Weights of a small transformer language model.
Architecture: RMSNorm before each block, rotary positions.
Training: a variant of SOAP for these matrices, 120M tokens, 3660 steps.
Each number is 200 + 30 x the weight over its row's rms, rounded and kept within 0 to 999. Layers, rows and columns count from 0. The size before them is the row's rms in percent of the matrix's.

# layer 4 MLP down (transposed), 640x160, rms 0.164, rows 242-285, columns 0-79
125,196,170,206,226,179,211,233,167,135,168,176,212,206,238,203,212,219,175,174,246,184,196,150,201,149,233,241,197,227,178,187,191,187,220,190,238,220,226,180,226,207,211,200,233,178,139,215,143,197,232,196,225,210,208,244,248,196,255,177,225,147,171,155,165,220,136,192,193,235,224,206,169,241,210,178,185,238,229,191,223
096,214,198,226,172,153,198,214,216,269,211,220,192,174,248,148,190,230,198,216,213,169,167,212,214,210,173,213,225,187,122,233,239,168,207,172,164,193,150,186,148,232,209,200,229,208,169,241,211,114,186,212,147,208,195,159,213,208,224,211,207,177,237,219,129,195,185,217,175,188,223,179,209,208,242,193,195,203,196,179,226
113,200,213,220,186,232,248,205,184,255,179,167,193,237,119,227,193,199,170,213,201,193,171,199,199,186,197,218,142,171,174,171,140,192,224,195,169,209,219,158,221,187,230,218,206,191,200,177,215,180,199,181,111,249,214,213,218,219,188,234,193,225,246,186,196,173,163,210,223,220,220,183,198,196,269,172,199,206,196,204,180
115,212,172,199,203,226,161,175,202,217,193,218,220,239,135,173,152,260,206,216,252,197,199,187,206,191,212,192,200,175,222,234,197,149,210,214,242,226,172,180,188,221,222,200,220,206,162,201,232,179,190,203,180,167,224,206,185,157,217,235,196,210,172,161,133,216,210,177,201,200,174,214,203,240,213,193,235,101,202,240,244
118,226,251,220,174,184,203,191,169,149,199,216,219,217,200,255,220,235,203,212,193,204,192,196,190,229,183,181,257,252,225,214,194,172,240,166,182,220,215,205,250,182,237,202,154,179,157,195,128,237,177,196,189,181,180,210,178,171,165,162,242,254,157,165,212,222,215,208,206,180,212,233,166,170,194,216,208,236,174,205,280
041,214,173,231,174,165,167,241,172,176,176,234,209,209,213,217,239,211,207,202,216,257,152,211,226,155,181,263,199,200,239,151,236,193,208,204,143,169,241,246,224,153,311,243,213,189,190,189,146,202,238,202,224,213,196,181,219,189,211,151,233,182,186,272,223,234,166,202,222,161,207,210,220,159,134,197,199,196,184,193,230
094,200,181,212,243,182,187,192,152,184,225,173,152,191,184,208,185,218,262,211,187,189,267,209,171,186,201,240,215,174,233,233,217,173,184,208,185,190,134,217,165,210,221,241,216,210,165,206,226,239,166,156,198,196,195,193,215,220,216,218,204,252,200,187,172,210,240,179,206,254,122,194,170,231,203,203,201,193,228,237,209
101,164,269,207,177,194,203,209,205,191,167,196,223,218,213,170,136,200,208,214,205,205,192,209,187,165,190,262,204,202,151,244,210,177,209,216,196,203,215,204,188,186,167,132,196,204,223,137,203,163,172,189,229,146,217,211,183,189,175,153,174,223,133,106,212,217,242,256,230,194,186,239,238,163,212,197,202,191,196,191,205
123,194,193,198,220,260,231,259,184,200,233,156,211,192,248,243,245,216,185,212,178,192,212,220,189,174,160,185,190,189,191,252,226,183,193,229,164,199,211,229,228,156,155,205,278,226,204,194,184,245,160,238,168,198,184,176,206,261,216,252,147,240,176,209,203,249,247,227,266,233,186,133,171,186,220,211,238,194,228,148,181
107,185,242,211,194,243,179,140,196,226,185,134,191,213,219,173,209,232,188,244,219,224,167,235,237,207,199,260,240,216,203,171,191,185,178,208,209,175,184,164,185,210,198,235,193,187,162,143,212,235,172,176,186,206,239,209,227,179,212,221,220,175,224,168,166,217,184,240,205,235,211,202,220,159,185,159,225,198,236,209,281
103,174,160,173,193,236,154,171,186,221,226,205,201,201,207,186,246,231,199,193,229,231,191,170,224,197,186,179,177,226,222,176,255,182,185,185,200,208,195,210,187,171,226,269,198,192,218,164,194,185,203,168,239,217,149,205,186,188,171,235,225,173,172,185,181,196,173,124,175,188,176,206,186,160,207,179,212,269,220,145,228
095,206,232,184,157,236,210,182,219,245,203,284,238,193,214,177,210,176,230,209,179,199,162,262,232,210,182,163,206,155,173,171,200,224,211,165,183,220,231,145,188,149,212,190,178,176,217,216,194,197,205,213,232,188,185,206,203,210,181,140,172,206,201,183,196,197,206,244,219,223,233,238,165,211,232,230,196,181,221,208,185
103,233,213,191,213,222,282,232,192,222,190,172,235,182,195,219,168,205,155,233,193,226,128,250,183,144,176,200,183,156,203,200,223,218,188,246,140,202,147,212,165,256,205,187,203,229,126,171,194,162,196,191,157,201,194,163,177,230,162,233,189,217,185,228,213,257,193,201,166,194,190,222,176,221,216,232,158,147,209,213,245
068,194,184,217,241,179,191,243,210,223,228,263,218,210,142,152,180,190,212,216,241,265,215,252,216,211,214,206,226,181,172,197,183,196,229,205,243,228,230,162,231,160,177,185,188,228,181,169,201,218,213,236,167,203,145,202,196,216,102,215,159,186,213,220,247,256,194,216,178,248,171,212,180,197,202,215,170,133,174,237,147
105,193,186,194,159,200,167,186,217,206,261,202,187,215,227,240,217,210,261,184,208,133,220,124,199,192,216,189,152,171,231,213,194,274,225,214,148,175,218,199,230,190,202,195,191,191,181,239,229,204,208,191,177,218,189,224,171,169,141,261,165,156,198,192,196,224,199,236,204,229,252,220,169,215,214,199,150,281,151,171,191
114,202,112,231,226,167,251,231,199,196,245,188,158,172,149,142,274,202,199,183,215,199,207,225,205,203,191,253,212,207,243,207,197,187,197,188,189,222,243,233,223,221,177,209,260,202,154,181,214,167,175,144,205,231,170,173,207,206,184,213,163,197,177,231,212,200,125,170,190,191,187,209,178,176,221,196,198,224,243,204,268
115,227,190,217,257,149,202,220,228,186,166,204,211,212,219,217,211,174,239,170,178,243,227,234,233,148,150,219,207,189,221,268,158,179,182,210,223,185,183,250,178,196,211,178,148,232,153,256,176,142,199,187,180,215,242,181,173,148,178,200,197,262,214,200,139,231,220,197,231,208,182,239,169,183,192,243,205,227,225,200,174
097,198,251,185,188,207,214,215,169,230,182,185,212,183,221,193,197,272,199,188,207,171,209,199,249,199,190,260,198,184,165,229,180,206,184,193,181,199,211,217,220,192,231,185,150,157,186,153,192,184,200,209,153,224,209,181,175,228,217,203,195,223,191,177,179,185,163,167,203,213,194,157,189,222,180,206,205,197,210,195,265
114,168,177,189,214,182,216,203,211,213,208,238,244,190,219,194,240,205,117,176,230,143,207,187,209,201,153,208,172,173,228,168,199,248,160,198,143,205,166,205,205,176,216,165,215,204,218,161,174,169,228,230,171,217,214,245,251,151,206,235,173,190,135,192,170,181,223,208,205,203,296,233,173,214,236,177,151,204,213,159,119
119,250,247,218,172,215,190,218,187,156,170,170,237,211,192,236,183,151,169,234,149,210,222,253,154,181,221,234,190,170,189,214,209,216,196,210,199,195,217,147,223,228,206,217,160,211,204,224,225,197,168,179,237,168,194,228,216,214,160,176,190,164,197,202,176,211,217,197,160,219,170,192,221,184,166,174,186,148,266,196,164
103,278,227,190,213,298,241,163,182,192,159,182,227,220,166,162,243,249,209,212,224,119,248,155,200,224,202,181,213,206,174,207,174,124,222,155,136,220,182,173,254,197,169,202,267,156,137,199,254,138,190,195,178,205,201,215,190,188,202,202,190,213,188,188,202,225,182,183,208,235,289,197,179,186,244,161,255,225,172,201,207
095,213,191,195,231,190,197,190,181,231,203,181,215,232,252,177,208,200,181,192,236,220,215,224,178,133,195,233,221,235,242,233,179,177,214,221,218,192,203,227,237,219,217,170,224,182,151,199,217,185,220,167,160,140,205,145,170,233,177,222,230,174,209,208,156,248,176,187,192,194,218,225,205,142,192,181,214,215,226,212,130
036,182,219,166,200,190,266,192,171,234,169,205,189,142,277,205,183,186,189,214,157,152,258,216,219,224,212,177,187,182,228,180,253,180,180,185,195,172,202,204,168,235,191,205,222,198,167,186,175,256,235,135,197,209,196,174,209,176,219,199,163,201,227,221,214,220,221,138,212,190,239,173,160,155,193,157,179,170,205,227,228
256,213,230,198,224,201,251,224,187,168,87,176,259,227,275,209,174,205,211,213,164,186,183,216,182,245,211,202,215,178,175,185,199,208,197,169,198,168,279,183,180,210,181,234,222,190,208,175,195,216,203,234,163,216,223,140,226,205,162,174,248,162,187,227,186,207,174,243,250,168,202,168,214,219,235,167,207,247,167,227,231
100,154,224,226,205,241,170,240,169,250,177,162,270,206,207,209,163,184,215,211,210,193,191,201,214,162,177,263,177,257,201,234,247,226,172,173,187,195,211,192,218,223,218,178,223,162,162,207,163,203,134,173,184,206,195,216,223,191,172,246,152,214,159,192,265,196,219,213,216,145,190,249,197,192,209,203,119,167,170,223,221
099,259,199,168,175,180,225,210,190,198,202,168,154,244,241,197,171,154,225,188,175,194,254,260,233,181,184,188,156,198,203,216,186,222,193,209,207,223,152,249,178,250,195,183,227,186,180,158,212,224,131,209,236,204,179,211,206,248,185,171,197,211,195,175,214,216,165,171,241,270,211,202,226,213,167,203,164,190,162,183,181
117,226,209,149,238,227,221,206,220,189,178,237,238,169,175,187,174,204,154,198,191,223,194,194,242,214,202,208,187,225,220,213,214,197,147,178,235,259,197,260,189,278,216,211,173,189,184,203,232,171,223,216,215,262,196,258,169,181,254,221,207,205,226,185,210,216,213,238,220,236,204,211,168,271,186,203,187,155,179,149,173
099,190,225,226,206,171,184,253,190,167,266,217,206,215,152,138,206,132,244,175,186,200,211,265,210,244,180,195,147,178,205,194,236,202,200,258,152,193,186,198,237,199,178,204,149,154,171,139,224,251,209,236,207,211,168,233,192,187,214,195,230,195,165,126,202,179,255,219,200,184,246,260,197,216,224,153,178,210,187,218,190
070,229,193,227,183,223,174,188,157,193,209,206,173,191,176,216,208,173,242,193,226,240,202,179,153,195,196,228,215,168,246,226,194,196,145,195,178,161,246,215,218,185,206,219,184,209,194,206,223,206,193,206,169,280,240,194,210,234,252,249,232,182,152,188,231,205,287,216,221,215,220,213,224,180,156,169,173,219,182,202,150
089,221,172,228,176,198,197,158,186,200,163,229,230,208,164,227,185,239,194,215,168,155,213,182,224,174,203,228,146,192,233,170,177,165,179,216,150,250,198,162,152,174,205,178,100,164,227,159,174,122,210,212,185,172,189,224,238,209,179,226,179,181,217,210,148,236,189,192,213,209,229,225,176,170,242,199,162,190,137,216,207
120,200,194,197,236,211,229,152,245,276,194,201,180,221,221,194,208,224,163,246,151,217,201,226,250,177,229,214,163,152,225,205,241,187,184,191,249,246,188,185,218,151,223,205,204,201,180,227,222,161,174,195,188,189,233,229,192,161,213,206,238,142,197,165,166,196,232,199,202,193,169,203,195,213,208,204,219,254,257,196,216
105,226,254,217,174,220,226,253,216,179,240,221,232,158,186,212,209,241,157,181,211,223,158,168,161,225,266,229,161,177,189,242,208,192,184,184,218,200,153,140,189,180,211,233,156,192,187,157,216,179,177,197,193,198,178,138,177,131,192,167,206,192,189,132,216,201,185,188,202,174,180,189,168,213,174,229,205,199,146,229,157
071,187,215,165,165,155,210,248,173,281,188,242,181,209,179,230,184,226,213,237,184,161,195,166,238,231,208,205,190,185,223,177,189,156,174,202,145,190,237,168,228,229,239,216,241,158,183,167,281,209,222,206,192,255,193,222,195,197,204,259,188,196,234,214,229,238,215,159,225,199,250,186,186,218,205,234,219,213,205,215,239
123,157,216,179,208,169,196,204,221,200,214,211,154,180,185,216,185,219,234,233,188,239,210,216,271,184,219,226,198,125,199,161,257,168,200,186,207,211,220,236,217,173,158,169,177,192,160,169,144,238,164,214,220,201,193,214,190,191,248,200,176,211,254,193,176,233,190,162,206,199,224,184,222,210,189,180,198,212,220,232,215
110,231,228,182,212,251,244,186,193,175,191,277,236,210,195,219,204,222,218,207,220,160,262,194,198,222,202,218,182,217,220,279,192,269,176,167,166,187,162,192,176,161,252,168,193,158,244,251,155,180,191,238,188,199,255,200,187,210,195,174,173,188,214,159,181,232,198,189,195,216,191,251,154,226,182,198,218,177,138,191,210
023,207,261,173,161,195,231,219,211,169,213,218,164,192,193,200,155,206,235,234,202,181,219,235,235,197,209,234,207,172,207,219,116,199,180,182,256,208,195,186,180,197,251,198,182,262,215,195,212,174,214,204,176,244,249,220,188,215,147,169,188,199,218,177,178,179,275,207,197,203,211,173,179,249,206,180,250,223,259,172,189
111,291,252,265,154,179,152,195,182,215,224,180,219,193,163,254,185,160,256,232,214,177,148,243,201,235,199,239,233,227,148,229,221,190,156,248,203,177,198,187,232,169,214,215,198,203,208,222,180,150,243,177,245,202,230,162,220,213,213,173,239,164,247,153,219,210,233,150,200,194,214,180,229,157,266,190,177,189,167,281,219
053,170,184,259,200,179,195,197,237,164,240,236,143,147,250,197,215,197,134,203,187,209,197,186,191,172,199,215,232,209,215,275,195,192,218,224,231,192,205,177,233,223,199,257,214,215,226,176,230,214,212,93,230,173,157,177,178,207,212,262,232,257,168,194,248,220,189,260,196,239,227,257,220,182,185,212,199,190,195,239,170
036,199,204,206,187,182,210,203,253,206,193,155,239,205,219,196,183,202,194,225,245,216,227,208,164,237,147,271,164,221,177,221,224,202,185,201,154,209,251,197,170,212,224,185,191,187,153,184,180,244,168,232,180,160,203,174,249,224,166,122,152,178,188,205,185,252,201,221,146,258,216,234,190,201,203,150,209,215,158,227,191
105,194,201,201,210,233,172,197,207,184,199,213,206,214,210,223,203,237,234,231,186,239,206,219,178,244,206,242,210,189,265,185,204,175,197,211,179,207,176,200,139,194,213,181,166,151,176,182,148,218,193,178,242,188,173,170,219,175,177,229,189,203,162,197,184,206,258,192,188,193,187,173,226,242,214,171,240,207,185,204,212
041,215,247,170,189,152,205,156,233,166,275,226,251,190,219,208,197,189,221,129,194,204,230,269,228,262,190,204,193,206,194,185,189,196,164,212,227,183,182,233,238,222,178,168,201,229,185,171,242,212,187,192,201,217,218,206,196,254,208,173,136,199,158,213,184,211,198,194,270,186,224,199,196,186,197,119,198,237,223,181,164
112,236,206,197,242,199,193,159,235,181,219,176,178,181,205,162,184,256,233,238,218,184,208,168,238,188,145,252,172,187,199,162,185,217,208,157,204,215,177,202,236,207,188,211,217,220,240,191,211,145,218,225,272,163,195,230,162,192,233,211,220,201,213,185,224,309,129,160,224,255,173,196,193,244,246,155,175,220,221,241,214
081,153,184,149,217,177,204,175,159,221,184,200,221,196,212,179,198,196,187,194,200,208,219,205,174,213,151,244,148,162,198,229,173,190,185,204,207,195,191,162,164,218,243,180,164,182,188,169,160,184,159,192,189,172,206,161,224,162,148,206,217,184,180,191,219,237,222,211,162,155,152,233,197,173,259,159,173,194,132,190,168
115,209,200,196,202,179,154,200,220,127,182,206,201,235,202,181,172,160,211,170,266,177,211,161,200,199,222,177,207,194,268,225,258,185,190,200,224,191,188,184,189,195,206,218,228,199,164,149,163,230,198,226,224,220,195,201,199,180,186,183,230,202,199,225,141,268,196,256,199,238,198,173,258,191,172,235,164,222,215,214,205
# layer 4 MLP up, 640x160, rms 0.155, rows 243-286, columns 0-79
105,200,168,201,179,183,239,207,219,171,205,211,173,177,253,232,231,184,221,226,173,196,226,233,184,160,253,187,216,155,166,203,204,194,186,195,192,176,230,215,247,202,182,202,217,130,244,225,238,173,154,171,203,190,207,200,261,245,200,194,235,198,230,245,201,211,201,220,206,187,93,226,162,178,181,199,167,149,185,211,242
109,213,268,205,193,204,237,215,204,216,193,227,243,203,176,181,190,173,160,214,166,176,203,181,202,169,179,195,183,198,226,172,194,226,202,209,191,187,172,157,204,195,214,209,223,219,207,189,150,191,199,236,184,191,189,193,156,258,190,184,215,236,211,216,225,209,194,216,219,207,198,240,187,172,174,205,204,148,170,145,270
117,222,183,194,194,192,224,202,213,197,143,257,185,164,231,170,178,203,218,190,158,184,238,179,244,163,230,142,196,175,205,185,210,155,267,241,262,210,202,197,213,188,147,135,224,214,236,190,189,236,212,239,202,213,211,211,261,200,191,263,207,200,220,214,203,164,239,222,189,232,150,221,217,212,193,176,178,204,204,237,192
116,201,189,176,152,176,192,256,182,172,202,187,220,193,163,163,214,184,146,194,230,187,199,181,239,240,253,234,241,170,212,187,222,176,167,155,242,239,186,221,187,178,196,192,205,185,174,199,181,261,165,248,147,193,114,211,196,223,211,184,205,236,228,199,252,199,150,204,214,217,180,209,210,228,187,190,207,265,192,168,168
034,226,174,197,164,216,185,199,171,169,177,210,154,184,199,194,214,207,180,153,174,190,287,184,203,155,195,166,227,169,203,222,168,177,214,255,194,248,143,217,148,177,172,180,229,238,191,226,249,244,228,210,198,194,198,200,182,231,188,225,194,199,223,220,170,154,146,206,228,205,183,143,248,165,183,190,246,161,162,235,194
101,210,224,215,231,209,183,193,241,185,214,168,204,193,206,225,183,211,170,175,202,236,171,227,238,219,162,207,220,199,199,196,209,167,258,208,184,186,199,197,178,220,256,246,200,257,193,240,271,208,235,209,252,238,196,211,197,180,229,225,249,185,234,198,178,162,204,230,228,166,136,187,212,211,164,195,177,174,249,213,181
111,187,223,186,157,189,206,234,208,187,193,206,178,224,219,232,129,211,189,140,209,187,217,211,204,229,167,209,244,185,196,228,167,208,171,175,187,171,246,210,142,165,172,175,224,176,197,170,228,232,247,224,159,222,198,254,212,251,192,188,210,206,229,236,197,156,179,218,195,242,187,240,184,178,189,186,243,255,255,208,162
122,179,195,237,198,177,185,215,203,168,231,259,209,158,219,224,180,233,212,170,188,228,218,214,158,214,219,180,231,141,252,254,185,171,207,184,203,207,229,290,243,207,169,177,178,162,173,178,187,161,168,177,184,194,228,135,180,205,187,212,175,184,260,211,157,145,156,218,215,220,203,238,210,211,208,166,213,194,193,163,165
099,152,210,170,210,237,214,246,180,211,233,189,181,227,206,208,169,202,232,172,169,259,183,189,267,247,187,191,189,245,212,158,166,196,205,152,200,234,234,229,205,220,227,188,178,194,241,178,203,204,227,204,214,216,226,234,200,232,183,211,216,212,147,211,186,172,141,230,266,228,211,203,238,157,183,189,236,185,226,192,198
115,185,169,162,213,172,174,256,195,125,205,195,236,157,207,234,259,219,203,135,237,213,190,124,202,247,241,187,202,187,180,238,248,234,138,183,187,205,240,220,231,186,192,172,164,194,237,202,179,212,198,190,188,198,196,191,192,297,172,218,176,205,227,193,179,220,231,245,177,211,170,166,199,175,211,171,226,161,232,198,215
099,168,192,228,161,203,175,186,195,152,240,190,196,193,245,243,199,122,234,229,234,169,131,208,180,195,255,175,198,209,176,121,171,223,191,189,160,134,179,222,111,225,186,247,201,194,202,145,141,221,230,181,226,231,146,167,186,221,197,237,201,230,208,253,177,208,197,189,138,197,177,214,236,196,184,196,214,225,194,180,160
098,179,199,171,198,197,217,221,181,200,189,204,213,183,193,238,184,229,225,234,246,157,174,193,224,159,237,159,207,163,249,190,155,186,168,178,261,222,176,211,233,171,215,271,229,224,218,198,171,167,218,200,196,213,185,193,220,232,224,216,166,177,191,207,161,239,156,194,171,173,222,234,192,165,180,161,250,205,201,179,168
059,189,187,162,179,196,186,185,190,160,200,208,184,208,190,266,199,157,210,148,206,224,215,194,213,229,181,121,207,150,207,177,216,219,162,236,239,190,240,192,150,156,172,208,203,213,222,249,159,203,209,208,226,240,230,188,189,210,207,247,216,212,226,133,245,151,182,214,208,189,168,196,286,231,181,207,160,143,201,190,213
108,266,227,215,200,209,216,203,208,128,231,172,149,187,213,151,208,167,174,218,168,177,163,188,202,200,179,184,193,185,189,197,218,224,299,218,164,235,198,246,156,196,143,229,180,196,182,229,172,175,202,206,216,216,190,188,199,207,170,213,240,198,208,240,208,253,181,204,213,225,164,267,221,214,228,246,222,209,170,187,202
112,181,170,237,168,159,230,180,197,188,158,196,192,155,217,184,234,177,219,176,160,178,224,175,223,230,256,236,209,135,231,203,208,173,196,156,199,205,223,191,285,246,202,247,215,220,197,194,231,211,193,201,214,192,195,208,185,211,214,196,161,214,207,230,225,148,235,217,220,251,197,250,225,231,242,158,230,171,213,125,241
118,209,218,160,225,200,202,207,176,149,235,207,171,178,190,148,251,202,156,155,168,210,156,195,182,200,176,137,252,188,246,187,169,239,246,181,210,190,208,183,209,172,158,186,181,171,144,161,187,201,268,186,195,214,180,240,173,209,184,199,151,213,218,278,245,238,214,218,190,252,229,225,209,208,171,176,199,158,218,180,189
104,170,184,174,218,211,177,214,221,199,195,157,217,160,188,169,179,178,170,164,180,188,174,183,184,274,227,212,213,210,176,187,165,130,249,167,219,212,205,200,187,182,178,187,232,227,247,214,228,246,250,195,227,186,188,175,229,228,200,247,185,172,200,246,196,193,222,243,172,250,125,183,188,155,164,178,197,185,299,223,204
113,219,214,173,218,177,216,207,124,196,189,229,233,155,182,161,193,151,188,247,181,189,169,175,197,202,202,174,130,231,242,212,251,228,210,229,255,262,191,211,165,210,182,187,214,262,268,157,217,280,170,203,215,183,174,196,211,193,220,206,242,163,222,260,211,167,163,188,189,208,220,283,240,194,195,220,224,123,161,209,219
124,207,165,184,227,222,176,215,237,180,181,203,153,202,207,174,180,206,185,234,181,185,226,181,183,210,258,168,191,194,185,243,200,148,219,156,214,232,225,263,238,165,224,213,202,174,196,207,286,239,194,182,221,272,235,208,242,168,143,258,153,227,199,160,200,192,189,191,152,214,182,216,181,224,167,221,190,199,191,144,192
100,240,216,217,169,174,232,155,190,182,193,184,200,206,197,207,209,223,180,194,208,108,166,213,170,183,167,212,181,196,162,262,211,273,193,179,209,154,181,247,230,209,151,234,223,242,227,140,158,191,123,134,200,172,203,222,184,185,128,234,190,213,215,208,224,207,182,208,184,172,160,239,201,199,228,167,244,162,220,185,177
096,246,230,151,203,149,264,202,199,147,214,216,140,220,237,233,245,233,187,212,157,216,241,227,191,237,200,182,226,220,202,201,218,277,190,235,199,206,251,207,184,213,261,225,211,202,199,190,192,242,245,198,124,177,246,168,204,180,169,228,227,191,241,216,253,159,193,177,160,178,180,179,165,188,224,185,207,195,187,190,174
039,207,196,202,179,174,249,209,163,218,194,124,160,194,188,185,199,127,179,220,208,195,208,141,194,203,206,196,233,193,228,172,183,185,189,271,195,208,172,201,206,175,156,174,181,209,240,227,221,181,225,227,214,250,192,235,147,201,159,192,224,221,222,191,242,131,202,204,177,215,179,247,179,153,188,257,182,191,207,244,254
074,215,193,165,215,168,200,216,253,236,185,197,200,162,163,249,251,196,160,181,194,174,202,226,195,205,168,145,228,173,202,181,196,194,161,221,166,194,218,203,201,177,185,246,211,181,203,256,215,239,194,183,199,217,180,208,162,255,277,237,261,189,231,247,217,220,200,231,228,192,181,216,208,200,189,156,202,161,230,184,179
104,212,179,234,213,149,218,195,177,189,161,235,155,190,116,233,192,196,187,197,164,203,218,158,201,234,186,179,163,203,208,195,201,137,243,213,188,232,275,245,243,203,120,206,180,187,241,196,185,208,177,178,161,221,196,191,184,195,151,261,170,226,250,199,196,220,235,177,178,201,164,230,189,219,227,205,185,155,230,228,192
105,194,260,225,197,170,210,245,199,219,164,174,181,145,181,175,177,240,213,187,209,250,213,215,221,150,257,198,257,208,194,165,181,199,160,194,244,190,207,239,180,141,191,232,165,181,210,202,248,210,163,212,219,203,206,221,173,206,190,237,222,206,149,187,274,230,184,228,185,240,184,235,202,158,213,205,202,212,226,161,231
125,222,203,223,218,209,165,211,243,186,194,200,191,175,207,198,187,207,138,169,206,219,194,240,208,164,151,178,241,175,194,167,195,276,270,185,215,237,194,181,157,214,158,240,194,158,233,207,231,209,191,217,180,209,161,213,236,189,183,207,272,168,199,226,190,185,195,201,232,262,182,198,218,182,222,191,193,200,210,277,190
085,207,206,181,249,194,208,208,167,211,187,175,201,192,237,195,210,194,188,195,226,189,256,194,197,246,149,174,211,179,165,228,211,204,187,255,209,246,193,178,159,207,162,237,138,192,261,214,175,178,216,201,180,221,244,209,184,238,209,166,201,197,227,208,217,197,164,186,176,178,223,173,239,172,172,235,213,196,248,222,225
039,223,196,221,123,147,240,186,233,169,199,200,213,188,235,229,252,168,202,171,95,162,169,218,203,188,197,92,218,137,216,205,190,188,184,169,239,227,187,194,161,238,133,151,207,174,197,231,244,228,232,219,176,221,189,269,211,200,202,220,160,192,230,164,200,191,188,244,210,193,150,200,208,194,177,199,196,147,215,197,164
101,206,174,272,218,163,245,201,195,168,194,197,178,154,229,150,217,203,158,168,240,241,204,209,246,202,197,195,220,172,184,153,185,161,183,223,188,203,207,240,223,261,184,260,214,213,227,214,163,152,246,193,207,193,223,178,215,273,220,232,242,196,220,206,196,243,180,202,192,234,137,166,209,198,185,184,187,241,205,164,204
117,176,190,217,229,176,125,221,180,207,235,255,198,164,195,207,237,198,203,244,136,204,213,144,167,270,151,226,239,212,161,196,198,201,220,212,225,212,208,185,157,187,203,230,225,210,131,238,166,243,232,158,208,251,201,237,200,185,167,175,132,227,191,230,207,218,143,217,172,229,185,156,243,190,176,210,231,190,183,191,224
114,150,188,217,195,187,182,205,201,187,172,186,144,180,169,247,203,152,120,197,239,188,209,211,213,186,209,247,203,206,217,219,222,209,211,185,235,175,169,232,194,172,189,230,214,198,198,239,203,193,154,141,203,192,194,129,186,141,229,244,237,178,232,183,177,246,148,245,240,195,263,188,166,146,180,168,231,160,295,183,203
060,197,204,221,227,210,197,165,175,251,197,179,188,179,210,150,185,127,203,159,138,175,241,175,210,179,187,198,230,223,209,177,194,221,194,161,178,178,231,228,209,164,144,190,225,184,195,174,212,223,157,213,213,172,183,240,157,241,213,204,218,156,174,206,200,130,136,210,152,214,226,248,243,171,197,227,196,201,197,246,245
118,194,202,219,192,176,204,233,137,218,153,227,164,227,139,149,182,173,206,214,211,196,259,183,218,232,217,193,228,245,224,217,161,247,194,173,199,199,284,216,221,187,235,246,234,191,202,198,179,243,206,181,210,225,207,158,162,223,204,181,186,193,234,171,173,222,221,165,190,174,166,186,191,192,175,176,254,144,134,211,213
098,202,247,238,196,242,196,174,157,223,247,192,240,240,202,223,195,134,225,183,221,251,197,177,179,157,195,203,218,224,187,162,127,165,217,219,181,153,189,174,160,195,198,196,238,182,165,182,192,239,197,176,167,225,184,156,208,246,202,183,160,209,198,236,216,114,198,218,206,202,199,204,229,211,150,169,180,203,210,191,200
020,180,183,279,166,228,193,209,164,216,224,168,160,206,249,215,181,185,191,146,196,180,172,212,180,162,201,118,204,212,220,169,154,232,179,174,169,173,198,214,171,162,159,144,260,164,174,122,198,222,194,156,158,225,158,260,224,217,191,195,179,213,221,227,203,174,99,249,199,210,176,187,257,167,171,160,221,124,179,245,246
114,222,151,204,229,221,205,180,211,187,183,182,206,171,201,162,170,168,171,147,232,166,167,186,182,211,198,215,184,216,209,235,211,230,138,208,186,226,163,201,230,228,241,203,235,185,268,191,162,239,294,172,230,206,221,203,214,237,188,166,175,238,248,157,206,203,195,242,229,189,217,211,242,169,152,217,191,137,206,248,230
047,209,217,185,253,190,255,207,183,223,209,181,203,174,202,143,213,98,254,151,187,156,165,179,171,203,206,200,204,224,215,178,225,217,186,181,150,183,238,197,121,222,156,219,261,184,205,223,254,211,206,174,146,189,158,205,184,246,220,168,217,209,215,180,193,167,165,213,179,169,178,198,242,175,202,191,223,155,201,236,203
037,207,162,207,215,231,187,212,194,238,172,196,233,187,235,203,141,185,185,174,157,223,216,235,227,261,169,145,259,224,221,203,242,217,236,172,214,169,205,220,197,197,170,225,194,208,200,185,175,262,214,215,211,254,189,223,218,223,222,187,189,207,214,226,198,166,161,227,219,285,220,116,181,170,212,199,170,166,235,242,215
116,187,190,207,226,188,215,189,196,187,179,195,200,203,236,239,226,214,150,189,179,196,172,154,189,196,227,183,172,198,196,265,192,180,241,220,163,226,192,221,209,199,195,254,178,207,194,150,277,213,145,166,201,207,171,176,224,195,226,215,178,204,197,148,209,180,149,197,231,162,177,201,197,139,206,238,191,186,187,190,225
053,192,180,201,200,195,226,190,155,245,160,243,166,221,218,233,186,134,210,211,191,154,172,178,161,184,168,177,223,201,210,170,205,156,201,175,221,241,250,156,150,197,143,200,254,216,221,200,285,210,224,181,126,243,231,226,158,261,206,196,177,213,225,189,191,185,188,222,165,198,188,189,220,183,164,212,187,208,173,218,216
112,277,180,184,214,194,200,167,208,230,184,123,258,149,195,215,251,185,213,196,209,195,170,198,159,193,221,157,253,197,152,246,191,184,206,235,233,222,206,220,162,215,152,161,189,138,177,207,243,203,193,265,185,205,110,203,223,239,181,194,223,219,255,229,199,141,260,180,225,161,201,168,171,182,181,199,209,233,225,208,207
083,223,231,234,236,157,251,161,235,193,112,178,180,190,169,192,238,236,196,157,173,199,217,180,159,178,203,236,267,212,179,180,220,179,127,213,175,156,204,215,174,207,216,220,195,158,207,165,246,214,256,159,200,207,181,224,245,169,226,287,231,163,221,212,209,205,208,200,217,186,193,182,244,169,191,188,245,203,219,181,212
119,182,161,169,165,189,236,229,251,134,199,170,205,245,223,169,194,195,266,185,191,167,216,204,175,200,187,156,164,215,215,160,194,218,237,221,203,188,210,229,177,199,183,266,168,188,203,184,242,181,206,147,234,194,205,167,148,203,219,207,236,209,160,192,224,192,252,192,184,182,190,186,240,187,198,211,169,184,247,195,169
106,232,198,256,170,206,295,213,151,182,193,264,234,175,199,205,207,173,204,188,160,218,210,199,202,203,191,219,206,183,249,230,238,175,169,212,227,227,199,173,203,233,207,194,214,231,247,209,187,227,198,256,190,167,203,165,151,213,239,219,180,200,230,216,255,159,143,216,207,207,175,211,186,204,260,139,256,154,164,180,142